From a checkpoint of a small transformer trained on Wikipedia: 7 heads of 32.
Each number is 500 + 25 x the weight over its row's rms, rounded and kept within 0 to 999. Layers, rows and columns count from 0. Numbers have three digits each. The size before them is the row's rms in percent of the matrix's.

# q: layer 3 attention query, 224x224, rms 0.062, rows 0-31, columns 112-223
# k: layer 3 attention key, 224x224, rms 0.0611, rows 0-31, columns 112-223
# v: layer 3 attention value, 224x224, rms 0.0523, rows 0-27, columns 112-223
# o: layer 3 attention output (transposed), 224x224, rms 0.0469, rows 0-27, columns 112-223
q0 077:489526505486501540567524479501470516501469539491486527517470464491475498491490535504525544472517506506476506499525543494446533502480494554503509456487486512530458529447505517509530537459492499474495555538483503486501467506459481514516506475516462472562514513498553515482500478453516510512498507502517487488491481556522473507531497498533
k0 080:493508520511426492482504488523447488511497479490509501506504518484490497509526483510518520473526548464484478477508488492509524500527504476501537474471529553475525473502524490476497511440508483517507460529505503538536485492484509525503519488499536486478479522493509510509528536539527503495537497494490477448485546498514473532496488489499
q1 075:493447485453490464429468487523557462499527456487505491493497498488511492494511463477515480497500470543468498514503491481454512483484490475502565504507526468537506499518473516451499485488500554474491436511488480455445536496513466496482502527523484517470479506527488482494521504497520486497463500526527521484492430510486499505482496507484
k1 055:475547499503516531517509414486445531532474502480508505572456538478483445499502446522454502491499513490498511507481502524529490473496513542503454535485510529491500502473494492503493490537499474517497509464518511470490508524500524510512485501490533516454535491479481519513511461526472526502530508505517475536500496490488482510547506483522
q2 071:503529520507527544492541551492475505521488519508509493488534506481534528519450528523516535526547481485529492457435501495523440507536541495468485511481507551486543486500517530497532496494489489477500535476525486507561476494523496487508474516503531479507515498527530497494479483497488507474524490472469460506503539503548456520502523491521
k2 064:490499495485412512517511487512463505492510495469491469521456502510422477480520480493489503490500489475489452475531499497456527490509490501528510487524531495472487495469493488495507519469498459485491530523495526527501496504476505517462506484485509493496477538477530493513517512497539502518519530486472527493457518516472543485491489495507
q3 071:500527490508517505488508503477494503539520513455492499484433488478513504495440493495538489490494529483527479520456502507490516530499516568504494495495529522476524554488486486433525525501490479470483494536496492547481489534491550524489529443504495493493509516480502498480501460465557488479498505509492507457477521504524488475546502471500
k3 089:450512491485449511545514513515477479503523482511515486500508505497494480529521509517481556478497535446470454477530508496511494513500446471497551455429509501536491474495535513532509478486494510519495523495505500502532489492504517536481490510479537501475486531484515507476530516500488524483505546526486500488482537538524449512508503504522
q4 075:508476488495518457504436500526525526495518434509467504487503541493481471473565484506476506500465501522498530522502520468445513503487465469499483527482521454536534518526485462472471511476493540517501462493467481471466514483543461499517507502523487508490477485523470485517479521499499514496500515490523475499546464493474485538528476494505
k4 091:525459490506538466496503474476554508497471514489503497494456492514511496479478522472486479542482479514528509522515495528502498475491519516495464534559446500492462521498501497499488486561494482491511506447513508503478542519489510502472502494478483517502551470484491493514468510509497487517476469486508557502515485460478557499473502514493
q5 061:493464521514508518467555536474497482520476461474482498511486492524454466471491533469482521536525526529448461443495523475498499440492480497482537549443508503444500469501474504488513481551489519520493523496491488478532511481492473435523526511519528494459518465545492501466480469533481477515495534507482513513549487521501484527491487506518
k5 062:498512478515489500502475521470469482494531510535484485478526488520480555518479491516529504509477462488493509514492477524489477510492531494493502496540487484493521530480503497517458510532519487456481468485501539527484457528486515541495520497493467523551499517489504495543479491494498538483496473437499528512511469461481509476487478512493
q6 069:495486469478480466536459500496533471481530448522494473483484507496502529488524503472471505503498452519468514542538449500502471507476518502521510511540486465558494545539513474518473491476486498513505453519482489455459502460507463509543517506514491530462507524514493481536469494458513527456484525493516506488542474488518467514525486482509
k6 084:541455523534549518490469479486539530480477514500454503509450495497502503488468500513481476532510459520518521529514529511465493501497529494501451551562493483487471485514486497481496524544511482505518515509490528497489530495479489482495513506464498492508538446518476516541479509525499492524492465472499526527491488475464564495475469500480
q7 063:485497458519456484532533483482504498495490513479508495501474538491479505511492466507468527554564490508566524505519471458518458494498505499521469521489508496473477514478516504480478490485463484480502470513472513501466510510530507482514521499458521472521537560467472507507515503468463484489512505501485472505476480473489523522500505514525
k7 066:552485541520528517463527537471516451487488484527430507516518509505524468529484479510535487511488482517442522509505510546476510497487512535467490510513500478488489464503486477499530527542517528496529501462509467455510497481545491505495465531511497519535491476565488490476468477549483496487459456501512541501522514485502528473504466495492
q8 085:474502564500482516483504505513468531494522515496494493505556522468509524513451519502532490493537497487505490447478524511495497528506513478500497507438514504481475473451492507492555475485506455481501490479502528545488493484481509465494532479512546487522528502467471518471497461522493466522491505488505434505479578478505494496507513505505
k8 088:455544473458483497503493482546497510535496489494549507496487501492520484504506492521515516471481513504490497474462497495522544470508481505496533477475501482519531503508502517495474480473476521530488516546517471484532461504510508515501464527541459513483479542482514493479500508486498505486497521512475486498491505538516471491512541504513
q9 067:469505492503522481549508545517560435486482501538449508487494509477517511456485531472525489525536511526483501524486473507497481503512496488498490534533511483497440520554519481504529505536543492493480527484511508490474478502482512501458511500478484527517482482500504489538471476518487545494545463474492533462522530482474518511511530595525
k9 066:504490500497489476472489480468505561518526522507501468524499451517529501499513521484479511508471466490517498511495481478511497512513533450503493499501465499532491511497466522479436502544478471519534482473501477497509505467490496485549478498517516520521559464484484483501503524483476471498518512495504500498484486515433525483498473487467
q10 070:532502502546469507444490436498519469497483489464494482481493522511488507529511471532462511534471494474530464485508558540508493521493489517501498494485499480475508525461533506480527462509499481442472473529467509532475528498515538508546490472463485502519485536520463484460448582480454509488480498514499481562503464531520457551516468464461
k10 065:508503442511521488539519501471500458504513526519466511526497504510489519495499467471545516494433520486533549509479465489531490450501504447464504498499519498536435483522513460490529499515527490528453513492495489471548509543507505498457474469464511520521491501474483511512525522557489498511510539448479556488502520507515521518515499523540
q11 075:490530553502491508467547511478491490488484473479510502448516497516505463564458528481497529476551528495484495458474476494506496528543523535494559506435521545481532499496477529535505497519477501498550511467523514552528501490496523492482494497466519464515538519480507500454483482478442462559490479526523472545499522507490507456485494485462
k11 099:434502494481475497510492493548488539527517492498527501519554513487498508493510514524541510483450528475503468491478513494513525501527443498501538480468504480527495492482555521512516483451497514481461497514503483513493489502489502511509504476521534507481458539477529494496544512491553518509514533533483484472491504541518482485494523486511
q12 087:528512497522478505451492472441500454512503496447490483515519492517530488486489489505489431473514489475508503506483453500547510494506485510487474477506525514462497472518538484466519482504480513473500477466458482501536526494440522550491500513458481502516523473518481516492494510517520506507517527504461537529515467500503473499482444483485
k12 082:486530503454517451491475496504469453500502500537505518504524512506442507521466468470494557509511503516514572504501501469499486468501498460488501474502515550474520508498489521492513503463523508538469451511503528507519444527490525507515491522504537480471442505496498503514467495490536499491491476503518511486513510547503480508511516495549
q13 087:485501531528469541551487542477489524507480492487527477496517481479510473540500483542504495494534477492510469507462469520509519516501549501489542445499494526517495468474498517516565494484464476483533548497545525511517501504494508470474493452528513500533495518513530485471547495462492503496504503510536462519471530502557523496510542482457
k13 098:472501491491484505495476479526463485534541500448514486543526508523532504503539492507515459469496511476528506475483506498542535518513435469483510489467543520516504537527495508487480487465481503530509492495487459486505503498459512488487490484488492497519498530486523509495534485515523500530539544512482503478488489523504472471482488527511
q14 083:539549546509499525529533485485475438454518526512452513497460517473465505495455517494527511535506525496449481462507532496497517515539522495471526478497462514522500506450479546507480487511500487474542541470500510500545518519527493525474520496511513502482497489494508489476476502499469505502517485524479516538478540516486510463486484505516
k14 112:460560523469465522502482521568468507522495503487537507521519503479499493512475505505528503435496520509481521462503497472465549482539476503516529429490538506517514490492510484478504477487487503486467517493480478505537489474520511526474520459502527491470470514503546454475519462524561500524498507507497494485504488516488469476518516524494
q15 088:487449497497512475511511513490488566484548551529482501481568459505509512462530544484545515518527535514491484525505483497533493515506480501474496524479480505517524487510465542546511503479486498555483513514541532516481493509471493464512499549514481467507506517504503536520488486466503491492513516502477472513507526518488480488483552503497
k15 079:506512559513515507530500532492468466498508487471477516538549539514488467473510497506521508550503501523455483505512534470523524518574544468501536500530492483512453487498414549477484525516482490512536509511531509514487484534484520480477522528507473492470476519481522507502471447515506510503495488485516498550508481525451501517451490489501
q16 113:484559473525483478491513509498495481494517484551549512521517511479505513511512546522474516551509490514537523484489502489497487459476540521461500517524525536484552503484538498541470520554520512494510483499523504499496519474548480499529474479500494464481506530537467506520489536500502506451500501531489505505563480462553510500487517495539
k16 099:521534516509489458517499520512480503482518518467542502483502517440523487530430521525492500556514485517467525460512539476490471454470502505477499540500516499491546505462517518542460536527516524487472519560497472497505484457499485507506514472514473504481493490556493480487468528554485489455443490523484494507544499469521515477487504521543
q17 105:479498476514468507465512450459528469523468468551495480508458496524504491470559426517493523529514517516515549540490487476486501501522506538534504502511506516505503499504531450489487466488503487493556493467515493460456510524498467487491495527504498509518534552492511480535496529492499504501524519512527539528471516478505484511508473499483
k17 108:477538483516452483509461491485528492501498466562544496505532533485513534504542488511500518553502498516523554512484473442492480481487492502528487478516541527513543487506542478520457461504467507496510492498533522454478516501524469502511529516500466469491509517497482494566463535521483488467511507526501506500545460490523523504494482488495
q18 110:503495541494471551501524503512475485487485497470506503487533450492497515505494510489531545528479493485505495475517524525495497502483512546465520468495481494513480482518481524537502520513535482549477509479481509481443494465494524488490468471537482499500488526496496539472530501492478501501553495487535486442497546498515499526519545500481
k18 102:458490539497453551488494508510515483463492483469538519474508480467486480491497511560542533494470519489479502508525532506474516511460507543468520468485521505487484490483440509533487541495527483509460503488481528495474475468516524494489493496533466486503463494508503544476499519493501510500521475506531504452526518521520515498496521474503
q19 109:528535486484508491517540499555425515524498537503517448536539480545529510539514487458507520488488498531516521489495527493507502505501490526482532456461478492524495480495521504486541483467499515526470505498494525505522476490473493497492488475488515489554534491503492520495516451486475494548504524527483475510516540500504504484489542504456
k19 112:524525514477485528544519513520470506488489517473532512503545465504493494539490492505512505505468485524489506473516527512488478517505511548509541484489462526524531477506512471489523545493505508521489503485474534561519478486502494481478473496507496485533507481508516536470523448470474517501512484530494457516530526513549504511490539488431
q20 113:503495487489497476452515480493547507464495484481511479475478501543508494498486525520482460529496483506548475473530507529442506479474462511504515497495501510544520482472524511481515485526492518430537506491501527509493531500458486501515519468460460492505526530490507525472511566458562500502496514506475503541531500463506479474521530486447
k20 109:492522498438508472478523494532549527487485494505497466500532504497491484496513509570507471507514501501500498482493498508429472507508492544504513532514547518554508502477537490495489498473481526459534499501495519490526510479478480492502515449486492498490518522517501522461476541484519500481515534497466489490500520514518494497504541467445
q21 111:543483470528511508493458489445459482480500458483514545508499495506526512482531495468479462479461538515518454518568476502490535459490538467488503493539488517492490445483510511475466506540493550499494513499494485490496508509518503523499541528503469484458474495513479536518497521487494480512485516543518549502513480490500505541468455479469
k21 105:543472507530510438490458472479473482505516449519521499529516491521538481504538484521493499479492500504540492489551510522467527469495520492500511510537513537508494436467501500496473496504504500538486520478451443438505519507491477480497512521479445523469483522484483519521509537520501490487489481550507549489495491487480502496486484489475
q22 116:468510480526492496558524452516533508485534485458502511466538452518528528486505467511496451502508467509562490514487472483477467502505431465492469511520483515511523495479473494500495531496481457491522518499511508506525516493460525504517487520510424491471518458502483487526487511473492480502494516492422521537470469514471469529468472474492
k22 109:469528470519530519525513458527513524496554480447480504465516470555533551491500445498485460508490469472548485487464473498506490517495456482472448537514506492479502488494485510506468523522517484491527499502511486494532528505488547514522474487496485494500546498495494481522496519475474494523479512527449523511470471495499471526478502477507
q23 112:536560486497496516494482516462496513562485534565479508531507498511464499491485471543484500499550541497508514514465523521488512521516467458511474504552491493545476523504517498457518504479465517454485492513481530443530515496510474485479486473524460487519507470524519507560539463479539472511525483491565499494515535483520500488520451503478
k23 112:550588500523464495489499528466494502546478523544511485497467493542486496499480465543476494501515524508552512521467524520498490497525493496482475506517517511554505523511491502456506498501473499459481520499501535458538495484494506476498474465535446480508501456516521512564505479497547474503507502462554472496546523482499520488511459510491
q24 107:514485472467488559489478513484491508492486442503472502503523518475470506511508476506474494479514453476506479459430543498455527472520519499509555516512476477521495495482452497512521467477524514454546532478485536507518505468533478495467492537565517524525497473493547507517510551474484442491498501540510503474493522506495511535512519541514
k24 114:512493446474476541470483512494498503497493464501443498472513489495477498524489519502479529447501475487496456461470520483447502473507494496522583490490452463545546503474501513509514459469511501458552532497455527525501504436491501527452500539568503495517478477497545483493489536489470468502530508517477499480507542488491495540499474558502
q25 114:564485516533512473456455487453531497480509500477471516550449521498487490482515465519499513532495527501487463499479506486510466516477525498534497509504497499521500489543503485506500516516523510477531512526472508505524514521506492500488527509486449494498500460530468535530461503516522502499509472533553546542505483529523530549494497494496
k25 117:543478498545509438460445474452534477491532488495497505547473525522514496488503502529501510480483525486489468455513507474489499494502483504505514501493498507528503489530475487508526488501517512515499474535467501518490553524553455504517519528521508519498501473511459535539484525493520515516523479512554552542503491506535489512487497498512
q26 102:506516483478476524492521531473489484467433540511516477516505535496497495482522478492502516480461512468453538524533518494475518496513495491521514504476516510496523523478466483527482514496474482520495471526472501481467527462481491477488538521549494507494470481495482525462506477500472493495452490503485499490454513486504525536497519471502
k26 105:527511478482492536496545501451477498487481499498511480514486531537508513453505489448520497484461491481497507517497526509514535512500518492499493491501497481487440528516467491514483502523470478541504468505487485467462520474513533522489504498516503520491517509514463490492529502501445463487495480481501507488419480466499502552525524498475
q27 114:506494569532512484481542521510557508497521474506496494443443518496499523470535506497500466509493518485491501534511454527502462510504497472522511499518521533516464459519518489465506505480510497501474497483471522456528473487478466491509512479529497521492534514509451520486481532522497535461544478551473449486482510488490434492468484450511
k27 111:497468562505519484482550503505546501473526477485504509442442525506471515447550496504484476519486526478520483511532466509462507523465494480520510523533520476484475468511496490487494510484534467468476467486492526489484479485487483502520528483524483544498538514511456507493519529499534539500549480544494462500497497499525464486491459490505
q28 115:481501484472489494523550474497515530464498488484467466527503498503509524476495528454464451472501483505485531498496476496516492506506542499547485548525506542460451491525497495514520493511484479550482510508471483507518491520484566522457485587496486523498534483540510497514481478504513477568516490477495486527495461482524511486485485516482
k28 114:490474487471501500520549476516518513499523488536486454535464484535486518481522542449488489480504501490512544506500490482537511477509525473501498541498493539490474518497521491529538502524484498571494497494457466490555474524477527501504455538486511502483523508530492502516498476499520477541526481457499451512492462508524501482488507524497
q29 113:505502458500493500522475480531463529483522474481497496521481483539512543490559528522519457521490519522532515483483492497481509468499475519490481517512498493527515534472479519490452468501456543503506480492507484533576442495502508514508486525486479470491483543529477519486501460444531495495513459534556491530495515492447506536527463496506
k29 121:507524465508486497527486496497434509486507487498515513530488471529479509492530532496521491527494525500524550463498491488500502461505494496501498514500449495555548547481479500514479472505485512451502527507533510547564470495511489510517483520483453458502475488522505524475499464415501487480485502532559486521512505510458510501507442490495
q30 119:466502527464514492510513458498501517517513486554532500546496466498506494502528489488523512478509554504475503474486497469441503495509507511490477467516523497517530462495455532536485488532507479498490509505503537535483497528514519459470512492501479513516495489479483529507472471498483515478498514472537485520517509530506526491510470535547
k30 110:488518521478504492538487473469520549517500501555525508514479478503482488500537469483495495484508536510504505456457489475426497496517495495497464487494517521508556470496452516520483507511515460495482496518516550576491506536515547482477529489504494518511492463496502530494467475518475532474521505483537478544497523502485532456516427498558
q31 113:497446466462533509483498490513459522547518478534497522504508490523478517530491514477473495485499519517480484493494508500501537481502503503473512511479527483483489492512469528479477511525511470520473516494441484487502543501468469534460490530499469497559549457532541501554466545526486502510499454530486468467520528554488498462480487547506
k31 105:517450456459535506493488510484466522520493496534528501488499487526458507533501479474479504467491510554476473500495501521491558467516492499503505511459501525503532502502469539489511524521518476517462512484494473510515514499447428535476467529516468487515538441514516488529489556529496497489502448502487474487518524558483496465461467499525
v0 103:475512498509477508502540487519553474462514467518485529504525420507536503494530513475440506493494507479532477481503424475520495474511481507562520522499544508490495530525486483539447530462538460508472495499499463497511511454458494494521535514501565477456511523475499464485491518492536536520519517492496488502473516480519469542490457534500
o0 105:490480508517466494512481509514483534533501539489506460537508508502516482513495498506560477492501486485428520495513590526466510492481517472504510474518458540509498467503535503464537485498468511489559493511499514499477484499510505524474498521491469491503442466499506524473496480523480532485480525464498483493523510542494514528511545502476
v1 108:505473510500497516468479494484495468500499492497480550496482486511516532516505474502510456530517468489488475516501503496508472555495538516476486481527513511473485507525492516507481523561508490485505519499527512479478518502501510466442483484560518494502531471498507487488477504506483490486515494492466519517524504481426560482506500567484
o1 112:553518485513493489535515499458531496492499479478458511465468502498512467502498502478486522502516500472501483526510474525517522493499507455522513516488518537518511487471554468487517493523487439493534507497480474516510512519451478498551493510422458503497491510513493528491433503473499522502500494471510467495494489506527455510456489450497
v2 099:538516512495563464455509461490492519471482504475493461500499542493494540523513515528509463540500516477531552503508476450484500496538525539459515512526501478522515482457463528504505478517470468508543507515520483527480479509561484471505506487495479518530528509539536502476494493479496474519475488506517490510512520505483546464481479495498
o2 103:493486520539488524497512478458523492520506510502467523483506501485523479480495488461482506518501513499494453502484505541564488537471495474463483512498528515464471516541503468497509492525542560494492503491501501493507498518473509514500509533464504512501500510459491512518571553564485537482548507516509494509484510504519496500501475459519
v3 092:487485500517449499479489569503492478464452466512524502521530489459524516452463512544527493518500518501510485450527501520512510484489447501492499501488535490504491517546525472505483473424509527473497492490506542440499489497484484479451517515509526522535513525515503540514552525535511511467551497534448501473506505499504470478529526466504
o3 101:479544465449551501525456452527536520553520526475530458480484505531488492513543484485526512469517513534504527557498538486499523488482503500497464504502457493517486493490462536490532538453483485546487504531506476538512520521501473498533471517527469512457511497495488477512504445472513464506473540460521458503460497519513508509481493527515
v4 100:481489504482507507558512468504514495503501520502504478513508545510488495497556485497466545515485459485556541478478458487469465480497545522484509528499498537504498473465510489512516475481471504503533477489500526500509476528502507527517493534515469500537490496520501521482523501518495491462555525502518532535512500479492491465487521520481
o4 094:472508506484522526483500537498470496503506489477496501477511469495518494455477491498522480497538507484480482473483499516535479507454447516470437511529519468476466500539492513478484467512533506493491490514450452479510488478533551517520504504476525502497539477472467496514510525497489448516460473547508490484467511468498547485501514491564
v5 092:470499500499481524521523469487492482451471515509496519504561486499503548509531497479495547495498535510496516487512463456553490472482508521494500494506502507493516542499491493532435497454509503507507503524526464513513480498562526477505506481455509521491441518484502501517521474511548516471532524485511497523497525501482495514518460523486
o5 091:480467495502507475504494531540488536535542512457519468514503504506503440484542523497484479490489522482500453526499534541469527493505485490528527511510526504490535490539490542499544515469484511526490533484458528473481536517457491504492524497499502484534523492497480491508498470515482516505512487507477488445514474511516507504442526488520
v6 097:484519489473484507479473479532489524515500503505478516465499469523467466499495490474531536460513495544526533531510487507466503469509444457500513480483494465487531505464522511521527536500483506467481501523462513525494488488446506502501514492519512492491481494508491446481509501484485527475475516465469435480538431521531498520473495511513
o6 091:530492509491501508496491519484503476502523502514518530513479506472470513554500526544475508519459507474501504485531504477507533484468538525524523474486513474491504483489470483494457467508501513538487502486539503479492510511508480496479510499496488476523464510524512560518459497521496537522507504539523507475522514502459507521531491562486
v7 099:581511502492522484479455467509491498507531480510513474532500472481517481492505499535486455504452457513475468499496492449492512499501530503502541521491461484476493476499486492488496521534499524501502503470525443482524490522500507477486461489554481507462534505482484505495500480510474513509516460542493480509475536511453562500477483502507
o7 103:487509512538461481519487514423554487492483519476458506474490518514494497543479458445470534500561529452500498514459461542523480505469546467496481479481525514500485520500518489491513522555485472474509489494505525493472524500490482513523489522452504479494541508481497503507505523515479520492533530448478498513514496480528448486519523490483
v8 095:465508465477448471464502491511543527503483452542546476506468477501457498480500472496473516484525517507534488479507540476497499500505470494537499483487511511513538574479550493496526475506541519512509524498475485507476482475465486471463506493498532450507486530523499488484522512469501498493526489485508507445513495515524509508513529516530
o8 096:511512499480528518509472501531460503501529563477492509489523487493533504542509519500509493494476513483488481493470490525507511502522503508470495510510468451479498468508489531506514511474459488508477475496536499489531500548523507525543477459512491557508488506472509532505460483552491532497515511524488490515527524487455483545515481501468
v9 102:539504523541555494484523522513458479510500553490491492525513534486500529517504505465468492508515509506444506489520484496465518499513548524470493527506506493494447485520440515459495476518500464508484543497482545486462486496521470465532549497492463492536485483463471520511535542527480506513481493502499531519497526478532555505492508529469
o9 103:480500466495453529499514452495519508493534455491490499468481483510471531461514477491490506545519483465557515510502480502536469526473480493486502501469525526492495504466519481505489490515531506488503485515491502484544497507494561511472491540474501504482535493512486484522501471494498460513519515502517496518476498508529506546501479486524
v10 095:510472484515486503503563510460495508477516504515485512521508470519486532485525522552527461499495490496545539486511468510501480521490533500442485498483466504550508512529507484514523496529477497523511514489537497493474470516572536536484455515510498449529507474517497532524491506473487466573524523508576469522520496486501499517496490516554
o10 096:511490545526556516486526517506511491511494520505512467499493521481513522486474504456481544477499495502481475511506526443510526534525471475476486476482498533458482489506519499531492509504547501458489478520501513530536494507428538499546483490471495549514524513433490463518542552509481520505490491483509487501495478489505509466497512477489
v11 099:499498480505511480499532473481505510515497516520548518499463468530453505535507492481471483480509507534497525514478562499487460482504531476513508523501485501520518481486442521493485495526479483492495539487497575480464502472459491455467520516493497486473576459512477495530461507521507474530469501443514461534493468499483514485497529556495
o11 096:527514541504487505491477479496496507472509489485472563476475520460504496503515481517520515552459480518482463512537425483474513507517513496498506481514511515490511501461553486516488509546525488458508488498512499485474487482514486520511542454457490529485461536508507501487501521489491506482472506518447526505485510534524540530541474446486
v12 093:512515481514481504531487495462493515460506503549498503518475509565503523503477519517473516519434471460486506499524497481495462468493540515501541547520519510483511493535459528534486516508480500520477499516512511499477442477509478492506476558488487476504443459552532549490527467489484465482513474490548453512508525523494510505512441500503
o12 094:502464487479496433488487457536521508496506480470524500484494494460499482522472457470480490498527463531509479520500505517480525497502503475516485489546464500500497493483501515488518508493525513454519521492491507459511510520485515492487562481459528463489490511477471475539459529509514496467438541476454518496479478533527502501484561475463
v13 094:464478484518487472509494537516514510461445536452516517518500540473508488495508478458515502493522538503494493481488522491497492505500484507506461469516535510499531511470506484467449516487519534494484485481486531493523508526488494515544506533449548517443474525491485488510523499517544544497492497509514472500498510534502472502472472460527
o13 090:482494483512513540493518473512481510529517478540527500478499477529517479480490534564498486483484475509509505537524496470473474504513485507504558498506452486490498498485491529547537503479483500541503523500514501526493505482533501490478490486536491478564488473503512499518477499512467484516534523527467530489550496503468515474493528521490
v14 092:528472516516516495461488502503494535488470488498511483524442540544522463478531494489501504507494487509495518530487492525544539454507524509511498464485512541442485558498494476503507503540489532520498505493488467500484555512502511517445481474490542480537500536481476496461512475506488515519529508467531497437515481478516497507512537484491
o14 090:510518496503502480523508515463523486512551464519510522465540455487508518541463498513492507501494513538495503465470487506438496495523466499464479542514517478540489479537529488507506517488464492516515489518523511535536493497486459446531501480520465499463532510509542497544439479493503522452494487549470483540487502534447454502460477481514
v15 102:507511491489486509510480513503493546508518529546444520473504483560471450491510487536557530456516496512509479495510526456493499478517486499517510472513506498539493512515497454476520484447518528519486491509479518486489468496498499502509520542514477467471461487519501431529537484509517522476543492524526500526508508501548433519512471489517
o15 100:500486483478490469488509479560500486496493502488572495522516489486486535515485493480509515503462520499481506508546521487505508486476495486524507494487460469483513475471510518512459485501467478501509476512511499485496488474510494526497549464536513495522532497491486541487463510492500536467433513461465489481532520501510535528486581503502
v16 098:502521480493473453513456529492538502514477468496482552508497499488523502496450486555520483454522462518512462482463438497500482513542472498522496473499510486534515488557505514497495537459462525482483520512489509518489534527509487487504500515517513504449473471524543461523494501493454480471512507490492502494489511501516506534483519494459
o16 097:492482488490558491497482472545498492494489501461544480523510511532501515485500516435517499459498520482465529543531553505509508506471505449539471473516478524486488477472495471484495496487463478531523493490525462448486479506502484539477484474493514482509481524503498524462452473506584517504524490500457483500526474491471511483511521472530
v17 090:489481475508494500477512476473478516473478508519547510481543489479494491517507498466510525509500473481484487487484456445479469485482481504482531469553509494471494483485471486527488468456526448509489514517522493489498463496516489514481539461519537529484513574513515533460523509467487520503540531539529488510513509535514464517499464475493
o17 091:522491469480510505513505484533510516542507538518485527513522463531467488523532512498439500520503536509503506514521548518468519482502516497522500516493505488498502530486459553483476489494494521509485507468496482510523512523472521503508517517507484459503492451482470523521520483493468507495479494467492475433512495499498493472460537553477
v18 093:494508499478543550515509471503489488503479558516471538506486463462528542506471528461502484496491531509454479487488510535523526535531532482480474492523457496523483559498470495519519521502482487518473497457508531495488531547524450494503493511516544539498492499508514545510498539539531505485534483490515495514507498472527520498509504528469
o18 095:512517464545478456497468488488520494489495468485559478503498532530487525504531456525525505524528492463547522528511499474504428523472449469484522517470515474513505481468537489468501474513522498476516514522495490515498498494471513504518517494528466487529514475497477478498519478483458448480469471494501514524486485511489474507460509450502
v19 101:450451487483492535450532504486510534490493488507532499530518490502527502456497474473468499468498523501511474502519471539559505504492480464494510502501485503453501473497450506484497481513525499504471519485500510501461453511499519488492489517548511491549542500459482506490531534513482432510524502506498502481518529493482523505474498491488
o19 099:509496493474466524488507497526499486506532538469493479491495497506504480480496496521492516529502466505465475490490506466515520488515513545513491540494503529489509507443522545486504489478517488463502479534536506534563484489506487493517474513491493496450482510526475488479500443466539485481485474509521492569487494505498420476497498549507
v20 092:512482507530483521472441465506499504508457522511532538521515488514505459514458466513524527460524456493487450510495528453470496497512479490548482489456488508499490529522534482522469533466502502474480495529473560518480508507445460484531493517466507450443509472500507500529483487470511500449497566487501540472524455507530436516503503501492
o20 088:482515504488537490556525526493519514482529491511512532506475501489500498535475563510501461539491486493541509502524515502486537461482519486520529503521485502506521480484485475497524483537480459481493513471499487451521477485515504505480536453504510508507469503532497520491464496534495539522485539542441503495499511522483526582514506487495
v21 103:490495489520514493511505534520454470528472531523511543479494527500508556467499480511514504517529539498459511485505434501472518481511477516433474481542510517488515526496506488487518468468490519458514482527498481494505478480501510528472520482475496551540434507508536444505508557548502532486498471509470525471503456499487468502493466540514
o21 107:476487503506537518490526451526501533497528477464497434507519504493519508493556510497508501513439512479488518493545534495544486539482459536490522508462516492492455484492476499505495504473513518587505512491481489514488513505501499491519471518545486492523551516478498537476552467482514492507489513507530470511489514480509523480480529489529
v22 097:492523509476516501472488517480478453520495547502530518472491508468511466498504502557477489541514519510461487499523518498524516528464487509493493508537421493531464532459485479497506520510482473520505500545515493530516518520498530525540464518473473551530489479529505530490551482507529511509485466559470540535488474521544532514494528514499
o22 096:481476452523489526486537470499546511516472452535486474496495514507455541509506479494497487499506529516575480509457479471513473495538484519475480490461544499464511509484475551505502434479557520489470483475474522506491496511526491503481502502540521469526534526476496456471534532515478474505528522463536461495500540492481451493500477474529
v23 099:517509524457531510527528510489538516470502477461464459480501509528491474496519490510484472495520492505488467471523534538497499499531479503538479505534502473490498482507443471483556505553488473513527487463485469525517493493507473497465528484504430523509532495488472486471513470477481489513453508516516460518461520499497530473528488520506
o23 101:513501517523481510467459472470498407515487511527514520501472496489480517521457453532506527537507510518474515510487514472534500485472527464501480479478485536498546503520580496485483513502489540459491485503507538540486526507505485508504530496471499478485504493522487509493492534526494523480499492492513525490540541502513464518520485470499
v24 096:467482512518490500503494495522468458521492526468519486519504526445472516486490458523496510529503543524528506474535497476499535504495474483483510475532491496533485516483501479483493479470485472499475468508478470488507501506567499502474513557475502526507495470492542521511483497523522530502522503513506500525501510465495476506488499542484
o24 102:471503493451523508496543467529491512489498498520523485505477499535500529475536525514534491524461491495488482527507479511498472495515461540495502540481518467489501490470478543519484460496525539543504500504521504511495481529459499464518486471551472519518500526478489479486568483447498462458492481487464528473506495460516536487513509497548
v25 096:468475500502487493506516465509522509492517508479513523533454452485492531500530482506461537510474518487480538477461538494479511491489492532457478516505482508561516505507491531498497458563476438479459507512513500486458517526536505517531481482467475474492524509522470499476505534494543526441480519493539529530522495497507533469520471558503
o25 090:500495499490523536478545491524467489502497509509446471436464525512524519477483503520519513515510433537530460487501502485532547495529485497494528506455498462455520471490489491481526532453565536492481524479494478499530457473466506470474490512505486483516489479459469467464540486497446459559496472520476507504493500479488470493496488494526
v26 094:471426492498574468502495482532495514441514486489475521428490508512477530539540517508487517495483486518484468477525477519468463506519487523481512534475510491530512486487527536515516484561507556481530488509501522494494499517469478533494481511479499500482558513532502441495467515485491492520462478516518493528523476475451500481469522524500
o26 095:509539542486462551496548496465491467541501504546478486510500518504526465490468488499491535520501500500527460465493501492469548496518531490473500479519488486478481514501468480493489521536495478510529531510481519487479475469509535477490556513471506522526468476462495532507505504540469540513518506477509500496492528514498506505533454505529
v27 088:514515487510510538543477516486535516482488483493431474489450505518515502493487483476525454505451516475490530504494480564488469506541492491513518525521504499498523516485507481511485524523527485496467522500563518531460490531482559494485489479500499541509483491515479507506523447476485502467509509476458476549509492503509520517493537484515
o27 089:510480523507493480486466498472521452508494506499511492475512466488525487498487503486506550478515479496490488518468515458548489486487532480512463482495502519471482495523502496497528515499509486471556486500463452508494529463488462492514525528462456437487511512490522503521456514516469510493495470489537462534496502517508446511486480514484